Weights of a small transformer language model.
Architecture: RMSNorm before each block, rotary positions, no biases in attention or MLP, untied embeddings.
Training: a variant of Adam for these matrices, 1615M tokens, 6161 steps.
Each number is 128 + 32 x the weight over its row's rms, rounded and kept within 0 to 255. Layers, rows and columns count from 0. Numbers have three digits each. The size before them is the row's rms in percent of the matrix's.

# up: layer 5 MLP up, 2048x768, rms 0.0178, rows 242-276, columns 640-767
# down: layer 5 MLP down (transposed), 2048x768, rms 0.0137, rows 242-276, columns 640-767
# gate: layer 5 MLP gate, 2048x768, rms 0.0189, rows 243-277, columns 640-767
up242 100:114128145143064153153122082085161090115135110128116115104134128136111108119170110138086107146122137055118116159133139098124157149142119102136148171201135096128142112147165079138103160136142108172073153194102128158140110143094226152169137211160135165138180116159182110141160166112103158116153076100140078089141125144119117170151169092188095130144145150153165153161134132136111134154129
down242 098:122116089131136108108177091145158136127113139123136175116061163076102030079113116108107073153133127124149121100112085147139137079168138174081126133164150114099044093118108123110185182115150122104109133108136143130091085088111194202136141137145094117124131142148133096124143127127169115095145119141154109137100108166139134082109089108158084078143121147166158106114163131109128150124108
gate243 095:150173145116109139125090173105143120112139121121113155153118112153167140164066082116107110164120101095137068089105125125142051133104125157131098109088163097208128150090107107087167126132139120133127093177172144162140009120110093148136121183147130121131153096134144174122081114100170139153113109137108152144118105051104143116115103158150138103133129138113167126102092120090046147107173
up243 095:132099193103111139086131112144134076133160188122100099071147099143125124099134145156112168119203126075153101146184130133153145087130144119113132116083163190129097046117154117124149098125093114121123154099141134133087166143129125103104171121091157193145120119115099111149120109123139124115141130138122126154121105110158147144147107154132122141049083143199108158112134160118172125100126
down243 094:086189120191146156130123174105091128131104155088111133155091137161161193142106150108117105101114195167106088116080095105134087155137100072149137134137149134173163119184112101128142106085155181144119092129166116108144089086147145061105120167092075150157153094128154077164113127101066096145050132144124168166099113138126141118139103121113145184141089147115183113109093123152117123115180
gate244 099:108104124169168131124120110121104108123177138084182137136167190088184125141133123086147141154127119144190094149032159180114126165069183129211071072225210073139131168059096151158069110115086078137080129077131194098126127097131182167095118111166101154122086137123099103143117130074157090107181090131110177198113101171167161139129116120158130147122117112133155075112140127099107137201182
up244 102:128098106120127132098140097126111148105060182163107089112177120222103157148168165156115154154129201077131140075089127115110227134154169158136070116164140163118141138148119128165115106130116137115096150098061098156199123190138180118116109120116137104067196158113102099097097133126149098119120091119092110191161139150090136150148092120148150146198099083106090133105173163180179136090147
down244 102:129114151121124099092144119122155155084104099149131129118130151148151133162165174170148164125099134101097111089126142136113119093127119099160134118135116144158163092136169156122177096160103201094145153121122146145158154155155153115087130145110114122112115127130135133140026115130157093116176176154156160104122144065061188157125071146131165144141169085118157170127090163143138127164071
gate245 102:100042190142150147084115111087150138160116119141093110142054151178144176156093113107135160118143112138086149128158126118107156135179125176132143135126091152142172127138056121103113118190203129116184089138153121089169164142187067136125098127091135142108204102093108153152065074047047152136075158118157177094095105079135124034141162108084133103154150082107142157127116145140091149119147
up245 101:149169093118142097141116110111158187137119074103130180152167165158129146150174115126129124097103106138184086089141099123085152150126131196088122133066123144179151145107149167077113124069095145038075147097102065127079114094124175047177109084169067139101147078112111109107098122152110127174124099120127141142165134133109155149131158102145123150127104082112150108060063058146110104106115
down245 102:125120099102114087140087174127229166125175161077128106141117109104139201152126126124163088091091131102158120122113070111149127136126102162089149146070108081169146112105114171075123157148143133154137128144161174128138088138174123172088108136093156159098165134146120138129095123112119139134093086156150163123134107110178134205073105120106123085081095094150139132099123097056104167085123
gate246 105:189124128129163127104177098169180082108182166164114044122132110128086135132181082073166143165167131137146100165173086163110160120146152137108093158151132075115176128121171156146093136191171120090125104135171116121150138163145120134141079090122123154100091132099121159124139125166128125088056078111069148075112086214126126123176187112112111096138137158099087141107079160104124097111124
up246 101:095112115141139123102130141107084158122167124141080159122167139097184090119132168112143097080137127221149090099112157132128052121057141136099126139144097103137156087111108174082123163116092133151116149121116144122142072091113112119086201134152072159181066135120145115175127170103130100124163064112165050119133161090137115141137081104123127155196105157144188115142189090105128131057164
down246 102:127162142122169091142117227133161161139086137082130131142061107135134109123127141135175110157132094160093098095150190121129158148059154131165141139092110119168155145143097173109070127148133171167125136180137143094156081169197125129133120136136108108113121102104138144137134144105182177092077096144163148105140104096136187151124146087195111107179102148118144118122151134197073195106058
gate247 096:183082125129119151124081078079144101169137105149083140183117121113090113190149186137113124083152155129173136128168126084114099180161106109148110187158148100082112092144180102171154142103160114168142123080139147069121126162101121087089132088097133080167140178121112085113120028115074139124102132178117184122136164176130128129084111178084117153116134136152094081159152114119174091156138
up247 104:210162075099075150119111098205089115105104108105123152109157102119119073100101131110117096132193097109131131106095149185131174107125185133087073142138135138088145165135178116200080097072182127164157099129092139116100123161154096084192158087126121138130063132130120135100121141163143112111158127157110148127167083127110171120121109112174107133044131080059116154115170111067087149146145
down247 102:116179121095175103144107116179175164095111152109149120138099134149156132160054108109127130151143135147129158152115196150111151139123188135109104135095145126160137150111112177105081137155101124091108174131136107106116113152111109135162134107066082164100126156125149154108112153153147145150165079084153149120075141206132226118129072125168148126154069082148125147164148147163107163107079
gate248 096:117137207142091113181125133075140155092046101121051126124140144139203083153136061148141129080121153132114070150095139103153095148140166121130184074100161136130082055128132096136150097137169139121121108176140195117124184149135100082182127135030161063132187176127093214140132159087096076151152171164114115157128146096124137188114185163160119137152132165183097164135058155137164088075128
up248 099:180126130125129119090174144109128131068122084056089088184186142097121109165149114081137075121093091171070151181128108098129156140128200131105114119123083144151158085173146105107222157134118150091099121135068143102077147136065124116153101187086130104147105137161124150144113107102137148116103073161161179077160075109144177124063144061160135145119118187124117127176099092093157103135126
down248 100:131124184154165170146145097079107133097128117112174028136104130084064177117128094111144103127133138119118153123172131116096118148179176113074129136113146057135128120024163102165106136145137185132113176139136153125142102124129075133082120093134108130158145143120130117147100093149109130088104140141148172110128171065194065211146115189085134123154063107128075151141142178120140070149051
gate249 098:128078174122127123132166130184116108111109140085140105078142150062162135156127105100133110133105120085133087181110137125129145161111158150175075142116157089110136109140211152109116167123169084141145160071104152133132072057152101185191121173141152083137158101132132121158115133066133130155104130158152134085143168130151132097181095143152137114106146120149121105179155129143154169163129
up249 099:172115149129103125171096102166080139150139196046143119114100083074197116209133210097074078109172152121219126116046163101153158133130100205142177111154153165077106100101114185098100147125175115149157136140159139103050151153136106175169121163178139142122123100096123194162168122184123074073123129175160145180118118159136175097151119121083131103174086123163131115142126191119119172125151
down249 099:095135130121081171164187177086186149124106145109175138169160119098126189163066117150140140134075093105096101139151143153131177104148174117130096111084085118171189147162115105156123110144046143123002159102120135148113093183107094116113142137100160149096062118160110109152122147133125174177060160148153109161158158096139061121133126167134151176065144191112114158122155030158123119136162
gate250 093:108103166130154086147155096177119168159137214124107144141101203091157074125090124149179131138137164121137123208086107130100095090163132152095100126138082163133087147128133131097128179109115157141139081105114095119137187106112090133126116102140153075101103133166144103104131122172083143091106113034138140104112132148141110089098112146120140167117094095160111153142049091145151123143087
up250 094:142123140156133166185086161092081079076087104173140129153122142121103084115125148225122119112090176165140131146183163140163138107110136170156085127202099089106147139143139113160179139107147089135128088150144081130122061143151132135144087062119111076115136180147132088121098134166129150152142147125114097156132129122087151141146116128099153143140165104173116188109060164154139116073135
down250 096:039142101174110104068157140132144112165149120183125136166093095185136134159145065174105127120152184100091132099102163160185082142128102187173097117105075087145105172115137183170102100096146123172137128129146100127114136102111131083161135123128104103118151093109082074123146158113162075151164144067126142124088112141071105194170083178077090122159161177146110129116134122115156120157184
gate251 109:153128151156146094153121117123091118078118146160152069154087120193129149167177083133108073106183143123158166122100155138143133143157094121124152083116146131070125123089154086191139119100104146127065131159188119119096097146104113147082113080121097159094065096087171151122084152168083087101158136116152145139077082133160136109143102138126164111140084148138128169124126127170111187149159
up251 101:164174112162085130119107143129154109112147177148121086181126122153160158148141110154107158123066037102105140197123133125131113175102123140124112043114121169137077082102152094177146092107123146095091103108107122137107152137119173104160082086085106122123117150115121154098109127177141098122179111132169141153176154111069161104147094157140151114123155176114136144146092120148118139090117
down251 102:147079167120127138129122072108104148177121129165079146123095083151118178154121169158104090137098109099196141119165144171093101145128074096175137094035160115197126170102135123120107147134153163176150146127140154100183156104179145151137067158078130108125168099201122144100134113158091085155135144091122119151151077116127195113125142137124117172116120106045101122126115117110116098142136
gate252 100:115163223091095112123152212162167083108142118130116101123140116168110062138160153121133093152137148105068149139140132145055175146123193153150147128108152135178171106119125153164128171084100168173099154142131101150127192145119136127156115123126108168046157130051094099131115154102127133148131103087105123064093103084144129172200156131127143152114162084178112141142185163154108140152115
up252 096:129128116089111107116164117072142177153139107108099149090083148120141126125071126123165085086053075123123118159130148150217139150154134161117145105210113102154153147088167106107123134157158133069145130095121074041144148161089153158141160147097132151163141191200113089116147125119094138158125090085141104223113146074154097040060128144156068083120113160137148138153133128117132104119147
down252 098:125194115048178076066158193100148122166128194121105130123142121139143116141140118132130070145121159101118122177089132174125169100160163137158159101136115135100143103110132135076116152160069120135105141153126154079143109106144112155142122172153117145105180103121094057114103154107128116113136107124150146206164113087109131098129123106117098110124171164121093154155112165126153120151036
gate253 096:146151136151092123169100161141112107160218127108107145097156106072124112136170100088121133167096063118097131154125164106087170155114135185088069173170136108077092073149152135116092112167068112136096066171110149138146029155093141171161102194107195138197113114159097190119094191112118076120118099050149182179148061055131189131105101087122126158087121150086053151127061138113184095115132
up253 099:117136154199136098175133109054109097149124166129197183128083107137085075125153121158177146132123095160135168059104106152134108119144139146145111098127146157144037183124173087084092169065127113140140118131067121114111113144078159154154149097115102099123178101114116144112115093145086042113092167082108166175102135116100115171132155082143108149139110081128100072155089157132138120185125
down253 097:138154169142103079097141149149167162151223095115135133130171138106105151104100148130125100108181098092076142115146168127117145139180132165105089139104110123104138152070107100129126166148114074145085169094108138142074097110139165130140088117033145095137123129125127145154099129111145116186104104070072196114120160065149164086149141077123086110107126089023089129190104139109193140127131
gate254 102:155216121184102104143137174115115122118163153107113078123103178175141138130109124127082139113144058152123131160110170121112167126111139117123166141105112134060110141118135148118139147102073140128034127160190095118127144180111168145170076081084136166127075098120165157155133151114097134114140089075101116161087084122111186138151156149072132129108208130195060128184158189163077087054114
up254 096:177141106089137141088086124150070107138101094103130134109134108141131169159119145115145172188141150106136087140156114120172115213152135160074162104039109148086111110131102168170141136123123150115113088112129152153171094156162131092093062175149150131107159165058113131127142095133148094168205152105116118130117205167130112122114138132126189119156113139113068102101104075221090156126121
down254 098:067135122111139125049057162144131135138068159127176174085128158106087147079118111112092105171147130082083076115116123109104124170183086210100113145073111132135090166120089179145134105139071083145115142105164161127128173099162116150157108157106132127050147113107089079121058089097154102153166182147090104092110117127153094138115106177132152092173108117139143090148126067090116204197178
gate255 100:106169192107140073091135156096112148088080106074078137064059169130087134125126166119165159114137116081122137133112150143119094160108135121167096155160099157135089107152175124151147102064092151076122169040145062149158206137131089123141171097133126120108078152134165131110149156104095116128102082139133080143159096176112193151140117128132166114118101193073176109164117121155170116138134
up255 103:104141048134082125142101175102138147126130188097078144102145110082162091151090134099080137101127088161136146149099109075110213099149078106128086140130121173126109116229099097110083064108058135165188161098116102168140123173118100120197115123166134145151143123091099133102080127067154066094156071124121112151103171091106127118153081109118136137132094185082162054190066172108158146179131
down255 104:145118074199097152178060182153102099142107125111103141137149135113101148152124122155150104137150104136089143120186109139144132105171113155171127138113143102198131151135170207093153137140138150165115103096112114156090156131128169116112150103127132116135122157179131101117182135134063117135081205100119123128111169116043100141140169110146147174183095135084121126128099159152088134123000
gate256 099:086084094170135119123103151149122121086130108121150080137116144180104105112126111131125145086052107175083111097104110181142126083073126133121130046122154129198189112124172150154126171101080106133147103108137082153150152170112192141088070112132192059106168157121151096130150124181124165167171082117155127120117144172095106182203107125133078075108143141190140102076145145163043129147123
up256 097:133113116133075075158051110133129148122095139110131150152146136165134160102114056149078111164104081115075099174152109128162122116181104067171155152112138166076100103178109135134103179124185140137166115164059129125126179145129216138123085096162100165139100132089180047021129110122139115130117147091062103111148186150126115151130153083143097101068164128151112108140134086163111120100106
down256 092:132128165136127112082135087129093088142133135155146171131125180178135184120175108184133076132097054136062115142154121154153117162083111075084102092112172156113130122158082123156142148159112154121145110103153117156114145144137116176156116148124152091137154122101151174123162051100025149125100113156155082098139075114184135077136165117099071084133155165130132162121127172127139088143255
gate257 102:174165099099142104115130101099155111223108132096122095141108126157077157132086091090146114070081086099126115137087124126166087120180142124121147111124112139105123165132160103113176178171081094115129060092136144086169129077111112135081125122144206132145146129136120152145174172070092141154083143088131094134080166137098112108121106111094130223172120155174115080107120145155136141062126
up257 104:095114138126149113159097205113124104109094140092089130116132086154152141138124102107123137150159130127125120144167156125127138127117144095109076215147083104140118108139053150115121090155148128124140109152169138121168223067157189139090121115104205069158103119140115084137051150123144096123129103161108139138139118169154150122136137100143148147138125113145145150148069127143182112091146
down257 102:126128123112119049091069153127078127159097193137149053086148139113168178119048114173132091157159107137136075174226143149145146132128156169102103052065099139079104135140056125193061109166100153133110085161186169082135148120148166184050168142092146122124163162149099130139071169105163151128098079092152104146104140183168176091137096134135081146154079110131101138150102200103089113101123
gate258 100:146086090119113102154150119096124103141119080136132095146075104166111135101105161115155084143106103134116153073134068193140137098221062119181194143089097122089143136088205170195154109151119116105140175095147140093075067127137105094091165114134167170131059101122167119153146094146104173108113123234185157125168104099109147160168174116138135094123061103131168118116072042116121115129112
up258 098:131141094116155162144116083121108118129074155106195144101177106164137180117099096144104139184093152092168181125123126125145096142090097087185144107048165164126067134134163175121165071113089095154120197107093171090094118098141216105138141110082131137094126168130116123049222157133164178149156115123116110147112155107137178178109088150119128095105097154132123167127139142167122147185111
down258 100:113105141110105109118158092143119086133152113148162134125119099139159120139080135121096143134140126126144146107132128114118122126101140123109142084107065136111103107081152157149102066166143151081091189153186160112104100151149176151115195090153131131127117115084166127112142161146116085207158141139188167122086095158117175191174194084080125116123094127109148185175079094126141118105113
gate259 102:121128108105118139147123166150142132128118168131075160115127122129127162047141097131112159166113101194084164133144071151091153124077178110104195124124091088196195147098180119119213049106112139154173109129159137138141134129127094085109099108194141159112165087097137150138127142130119133152145114128138136132124140141215178134133139151139113154090242108132136157079082108144085162093093
up259 098:100108129149150095122146105099118061137104133113126138150115157087167149099108081112097093131131098145130168069156157109147113131099167095133161150213054081099195114145168075161142129128106148178126145127121182169215135148101177107052126153168134111132115144107158145168123070111117104118135179092138135129170184126072162143158107069142159190141094124137158172077092117128143090147120
down259 097:115100105127116068129085146084088118135106138156129140134108111142106133138109149124148124131135136083145190202113105162124090173117120122081109151097138120168098129138182128117174110121165091153154132099148085087157139209097114125146152107137162036141141122102109125138142133152158097143092163102167138122102144125119134130041115088219121157086113142091156197174119142107168132154101
gate260 097:161156155116153137078140083102102109152107114075062136169144146141143105154170096206124162124108162109128142136101133128183100109099156177071083175120124142174075132126144105154175075131148173155176079142148100150150132072159156113073132115171114114151128106158075111121107141198150160115117168069106122155111067116105133085080126132132128172095123155155111144079118120158102158107133
up260 097:092131129190093138201097123123174119097105128113096102130155149105128130165125131130113102145101142130088128143116094144163092098161163091118085074134141149152066139128163065177178113172126123142163096104086165118100151123173105086139156134139164114197115137168055125196130093066125137080163136115126091059083171159160155134101118115159118149187113129131134128083083147143085139142162
down260 101:090149142169130104183112099085139120124113176109147125135154112124156141133187080126125121139088123105078144110080146155151100140105157088134097081088090132105093121083104132118180099108090148097091114213159126097085156098198100110123164121166157142155125139160104123108143097121087154123178191122120117090113097135169139121097105185110083178199123100108131168081135157121133181130127
gate261 099:108124127147132115114131077150132126128130133089093115097100127127108105088141144101101119123105194157079123138055173126152147167071190126084127147172155127118130097162119159047163209146104102173120084176138135137129094138185132134127083129095088157084167115130077104141110132129097114137147080169118126069141160125162115154181139132087084101097118146113138144206138139116111125166174
up261 100:107078162122161176158119134079127111127072132104088149139115095100114073090122104087138140083155079156217106133177126124097075108172149130134119175085109116144136124172177075161201118169130119123187115176118069122161201158096047103147154114077058143177196162142126147157094147104158115106142109098092108114134131095142175133151163129089140112146093152167103139140174094136137164118127
down261 099:164167142125065119123144081188135129131150087085147114124127146121069154060048150159108154149061129074180126148104084120137116105131111168118151165140107122149130138116119065121145127074182195143089163150168199129123139145107153139083120119178108154131149144108149131167117129142174173120138146118108101180151097103104204139074090138130159173128068103136090160138164091085137142148218
gate262 098:125113128130155102069146073141175148081145117137128143138111165118136160167124146145039116112158100116115163125106177128121123133186137129136162177139134170177067116074125113124117145101111140177122114066085130170153126077127136060116161102125150141168157152050093144073123075118092155129103181154148207132151145155139104149174105105138159052164116159112097151145144097093123117089182
up262 098:103120107152062136163071154114087160154146084156100118120109083150147090095203121083081127069095129183144068089125132098093113157178175111098090110073130133094098124113210161013114122129135108141131137174137112157149113160093145126127160125103079145172081160162119086185080163092148137202148037162165160093151203155137156128104101101100152175103077126117102111097108168154176105116112
down262 099:131137129082098128166132110084126134173087120148132093158141076203098079144165155083104036073059139106119158149168122068090147115210113185071116054074130091124115147154114091116124143128164108068114128095084146120136078166101110171172108108166136094106147167146079091139061186164107156169100107086114027204135115145153133126096113085098120152138109125099105138095130149155133114139228
gate263 102:110169180103066089122122137092087077145134209127088085134146099165115166116135155162082119132127104102067144117125081146120154114099153104220168114119024150097141147115175093123060136141088118169136155091142117092157153126075110125189103176126166080148084176097138135156146107121086178073141130080177143194180132173095152176155177118121120146145130206131117126150119154209186129091140
up263 100:076076154122154214106098172135146150120164131175136114085121133186113138119113094147126106176128102183168194143091085098140126142149143096133120107083072179121140099109140147128144139164106110119150184077114157071165122123118138101124088111140110162099151146136108133196145109123152157112103147092121127166109157071107100120137120135124160109204136140123069157094147101150187148125147
down263 102:155097144098062165123121101129099161125162145180138131100132139149106118118150129134145140147104115175125135144121160130077183150116126092153087104125132137087142073131121151113116123112086120110143086103147128144160121154117157088135093106149179094089124138110159130122157136114164110161166159103097089133144182126092081097115091104144190134160132119125087158124072106135107075155185
gate264 101:159110122098149141144155159098161161157097006119140152110145145118065112145122139137148149167100136130113153162099155095142092172150134148078121164122118066123141117102132072179130117096143086155120078157156122094164115090151117106102153154079146135140169165192117158115129135198118151090174165148179115130123127148165102153142075139174186134145125056113163127134097082143174190162146
up264 103:128126121175106087150209077123143131107134161155144143065112096126089122149143114102099126126111126150108091167134134199092212107105166147162166078132159132171142089125165131128150123137123158113045108139101162089143136099088128099089146108103105109100145166129105110136139133120159055132108173088136174064137119122139127108147117137142140109171135120130087154095155047145118123125168
down264 105:198054157131076106125173170127090109188117122163218104143112144081109066110121102122108102142127140081101133151147147066173061075118082110138089123092178161120138092150114055196185149133125114114105098106102143167141133164101163164161107110083148129123174120171142115115115165122094134088063169124159169142129131130105117094126136120138140185061133094092132141155118174122182073115210
gate265 102:190154101128133164124128139154137136081156066145118124134121133185107055097151174121140153162176140052094083155133106162141116091124125083119085098093151082101131137095141175109165088099137117072162126149193112139102105137124096107101085130129129128124159186157117172100072162099131148099094156136120139072105151105158084148106132129109148123126109133175077116125155136126111166136119
up265 102:098152173094146089108172140147157163130140168064122191157096136122181130114126157130091112094137106143127115133152112123104167089108147154063127130153078060125197096159163143137111102159111205109097082143153115121113106102126111062115104093112099174175051112107138124137133131152113111175161121076127083148178113137113122120166119071156064093182128150152095162169097134117126099130148
down265 100:148132135122122089137141136100113151118132088171119062167136156131130119147069115135146149118123124148100168126062135060145131108118100105141169133086183135109120123143121117131087157109131121133088177147100171123080162149092077200131135094155134103152145126182073162101163127108147105091143140167118107099138115116204151140178080175168138166141114198155127120143079092100048087126215
gate266 100:144104144132142141162156104145119058114121130114168102188166192192134157140137083153184101141115142115132133197183112115118141079128160152159173101116140141142101114138098174125128104183076045141154077127143187123136107097117218122095167080144124150116099103122069075132173118081139105190098113132139080129070127173137140136047091158154083158124137101092095065155117159172116090155184
up266 098:155104140131155134186189157150096151118087170105113108106103150111094108139138130111117144126078169130156066163141070116147101120142147133126132127146118148098107178146099125151101151151132148087157194051152140093153092149016096104172110111097115132082118082174102143096178106159115091155074111120088127112142166126162143187111173178134193114041071165166130102102129127104111111129116
down266 095:171118132093105063161117134165142102109104157107161109110116161131092157091138100120139099146107163124155102165148075121112064171137121140091153088147130127079148154119068148099098145131116145080183129106166118092128151131049101096142168117094098053080156115130079154107102168134123152078125118102184116075135106058158171148058121152105155159079123159178079117162168185130105129120064
gate267 104:136103118076143103140155086149152111178154166143169140105200143127151145130146045116086118120111113089133123112133173170127102151157144198118125100116174141203134151120161166138175113143154087107024122121106106121102132153137151136143098066130172104164180067081116110126174104140087126181166081162090090117078091115078141095157169085131194128123109096130171101105076153111099179097145
up267 099:108122154130125173117111141123149152106142140155106114138156112141108092166200158166167104140199137092151119103101123167135112097116115162162180114062120142118106102150149153122112133117108182116126147151190129140105114165122135101082190120091144148077124151148186143116157157161084115071102156138089137069096106098120121069195166100127148131110134133175153114171162149111208153142133
down267 101:167138173119066137088108128094128140090141192121130140113117213174098104161140107127159094099177110131108143152104139109117131161134145142144044124093107141166146073144105108135091075142062081146095070143201083115175132083148148102106127062153073130093143139089140138112157132118117105114051133148117161093118080083190129168164117153137117095140118111172141129151166123137156122114096
gate268 099:120104126152129153178107157135089085122148116112125175114093143148100179097140136153151093145122182156099167153087141118092097077184147194092153145128116161177159138126129109185165116094121141137122099135086142156119101138170144124165114099157161107150149137152189123114118138111115173156165188153210127091097071145163140172136142176214097088100088110090144131055126129117165155140098
up268 100:181125136133141102135153172162122123102131132155163110060164127147156119097149133110085129120138094134157137116108125183121150134116113123124115101176180138159143145128112185111116168130114132173180160102106092112133169169195086184135133088137100150170144137108136147095085136062126112113088131157091142148119111090083142148175140097115149070118136115171122207114086118127111078128112
down268 100:151120125123119096154134146060058185124149195123153131008131089115114128117144063081108214112119069122121116159133084129091088092149098103130111114116157159106142180122113141110152149090119095167205128133142191142130080065118097075180152163149167131178167037130169144131097128115127095155113044134092130128118138142147127185116139102056139115180159114122081106150116091154168120148168
gate269 096:158057159108140111068150092149161083113223101110091185109096109165101136159121100178121166093178132084139146116080075123090136076169111131181130087119121164106129113112140132075109072145134060132146153122103116165103128117077095108119075144206106132084134099141096194117127114141127136063097163218103137133076093114172156158116113152119129123114116088092125094055084124090161169191114
up269 096:107101162162176133100178116109083111158166073142119076122105120115143122178123087136171099118109133124122114081110144069129188115111129118123112114105131131092151075145104173112150063145129118099112147111155144112123131093117116167114187118131177062141067155147165094185149047154128094094085131105121130151136146175134118158161104137164153146189095146123126121187114117158146082120161
down269 093:095121107145167058117120056130130104141192082120121154156144098052146126128072099087109103123191168137111117170120137157113201100115147130141110095095117112081128141178121113080112122124128090066162063110144088132120065122133142193160138113139130143162173137115106127126135117163111102175114124134111140090109147101147150102160122130101127160114084147140131148072132109159129113170055
gate270 102:139118150106145110108110095136110156147169214126155186158131138131221179119156142117122124153160118126180159141115085085152167140128115198144123105121107131142087095075106081094132119136153185118093069124136108121134164181189188095142106118118112118134112156103070175159062167097119105118106082157114093155159116137167029169133111117050071145164134120089167196104128100153111204137123
up270 099:099136064116072169092169151114111149123114109124124130151050141076140105087134164128134126140152135127099157104134124162087152092148123109097197144144183128141189098118129132189118149096085154121146122171095150094166117112117154106102160115200160143115120112098147111105169124161135085152115137165087116058107112122089156153113141110128136106115084130109097110155125097024119081168151
down270 100:126165081160181124150157086127098092112120073092137229172127096140182175126170106121167082149072133089132135104142104143093161176178100138112115119122111117137126125107098093149113100150164131158159173131126170139148135155116109122140118191144071113139112105126149166078150130146129071068118093156139107115172127056159087139111148138135170128173155144139099157117172180134097131145109
gate271 101:173122160127097123094096125139158142109132153080110096090128141134127124144141136186130084133087177143083162125123103186115164118116123115164106106066129156092177107105142105115137090112106108127137169182138160116117159137168125144145133098097130110096069108117149161092186122115137163181160141130129130120132142154172130168093091159150162101072199069151097133109153084126164111171093
up271 103:138087094098137133116119167137104124117098108122129067099222196153097086110134072164181160123087168125153157128123124181150173125124140178150167168213171128114179147129120107147121119138173173197081080164121180121136157159113216092130077106032116149099104095142147143145113121108113107138115175119065087023149156086149102150128156085106150051093147095171091136109114081108108076169133
down271 108:122138136159148126157133159108082102184075150141122099141113131087145097100116128160095099115171141155160105132150135135169130132171147085143133142109086133140087181148135148136089162101099125153143111099136144128102095173081225158077122156101167069117106123126083111106080115147177078156064109179139158143165172210066099132133111138127164138107136132133119121151097137160115162131129
gate272 100:206085131130134144141069070168118149154089147089087131108158126159076104118136154054099099100162107093102121116107094160145175149157109091124189136118110184147092194085157139121124086091142130153159149103119118169141094178081140094138136114161180127120049148096099131159130102123145084099169135111115063147112131101207139096143113077114127128126111186150132159122114138154100115106147
up272 099:091133136080101128144118198140111096168134140166083153115108134094155141120112092128091140197098148125108126141135104157132061084104146073128118131160097089107125118149114151145139171154123122131131099119164108141099156104135091188126126113078088093177161136149116100133106052098167147135175104102161132140149147134151098130127116147131126104109138160102127119115107071121130074133142
down272 097:176134149181163164140150099118136089121085153109132159083180155106118104141090142070085117094086119149163126147128105156123115141121105075059149146156064105141126182078122142166146118058146130105172107111083094133159080133167112090147053139173167144110141132201134135138117081141100107115173160087143155091184136051196145149150158142100105182134154095102155121129143069186177164134154
gate273 097:144163117141103132133145114157131089164178080161094153171102130048124117179111136099124106140163120113147105142100107146147099156160143139136075104142148125097085207089159138126087119134148095147115139168153127124079098168111144116130112177161166154131077106111103137177103147176106129099147151127157130163072163158094127088099056177072091159102213103130159093139149137108071176130129
up273 100:125102092112152108161113076130123149142078100152149164068115096136155136124145169088122112081172157169142150120140155141178097092150124101157168134153173120138084188067140143111085061125141187186104063141103141151110183166168079101101123112174114099094124144050141114174186085109135141155109115124064103105121157128150123117153108134053152114150083093085103124134110054077100131079127
down273 100:097132131196148171122111077175174145131137174084112102151192047114145146105123099155132123124160135082100173125065128142140109132131089132096139128128144118080127169192155136106130084182071066130107112152071072165112133164140119091102129112101108113088181093171125080175187141164122141136195129086096104146191137093221100139133104144136101111115185037053113142136117079121134127080132
gate274 099:095175094102110069153137132076146093063118081195127145108145084117132157111163124127112111112103080157097105152139128151137124109135127100115112112160149144115191136133115079137178121109164159077136079175134115105152150105121122124148188126094134135140142127134117130139156141157138162101180143123174102180114067122183095105100134111083126123093137110111098051129114131161120119115157
up274 101:125209131153092153164122073130112150105146107096187122140176119142140150119133140154145162079058084130180111159138150145080144159202120077110095088072132178101092112114156123117116102106130149174107156175118118146163208151145126104150131104128128118089106173078060142102139138169175126145171178088143100152112134155158153093122115146153140156122209142131144111165140118156170130152133
down274 101:139150166097121121083166050110141128084142116189133134111136121102117164079098136114057151104051038117123120123183134093146134127158110107151178153173126084073095092170096134100130192076144152116115113126117088119116100146075146104081161091157101157114144138085085134156123178113116094122150142132120108063139142133177143130115134159060108066104161169121115145093146196138103102115077
gate275 101:115078201154119148150107112156200111131111136136062150121085156132106108138117084171152124140173163140146120163133097187134157154127130163102195129176175107095083123141124181104083120144070109158142132076113077171123116099139183141114139113112113125101153162102150130188107174128138101136119124088091151133123118148113126080160160141131112138106098072087141163124143162141108153152169
up275 101:114119100147131160119166064122091115156097102144129141159067120088144128089092132110168108101133167085105123082131107101158110167203093143153139110125075068147098133169109165153112157150132076108107103105150161136125133141085147165107121169116077088076160090150106153148094097164144111216055094082093123139150130136109128156102157108112062037077056151113087127079165078120109129159123
down275 101:161107172172082139114151178087100192127147107108079116162088117093185114151102089060187137129200130127099171174121117136155119116151180120124102130089133101056169095168101156117154111103145172110091146092140116105115117129024114180130171165131111029183104100080097148126158107118141093109094150090119113124114168133088164176153124108077167087131131119109108134101148124121146082082180
gate276 096:175164130111118138118124052139158156132141142114068124132094152155083151110122127168148148085128081159162122141131095118132058143084118173149152117122136156103123162169075078128088061106142158202107125125156110139103128213109108120113111078114153131124153111123174127163099150158162127153136111125075126157146068083157142097129095092121124130126061131165078060162201137128175127088132
up276 095:148163054155116159141143126097143150148121108112146071179143151123152163094166115092165123081119150086212122151167166130181138113138124128139104092164077098089149158094124191052099133078159154092119055110070099102172133123145154144095083111171182135132162182077115059133147151144203097134128078116120187129130141140161155138091107160148154090175110152138129099092146145146144123098137
down276 092:121146163073159123127082087117113135153134120094108126131128129157100138109091134131121151136146065120176153127135158156146073164075138114169083101068131106105094109144121161093131146113168151091084109091155125100109173196157127086128138091107149158100132112139089162133134069134178092126145116090162097173124164074153051107114135121097140109082097174140076131133100151153119113106091
gate277 096:167119130140194174120140046107119037127118148115095119143109129131136081120086130164203124114105087176176121116146120122120148134129164203116174184183119149147105105132127161096101123156119124159176189124148209092142133126170152161139106126154114111127072124139108133167138108161118175157201176165124128155111141084055169115064177132192127130116168141116164117154161125166117182206139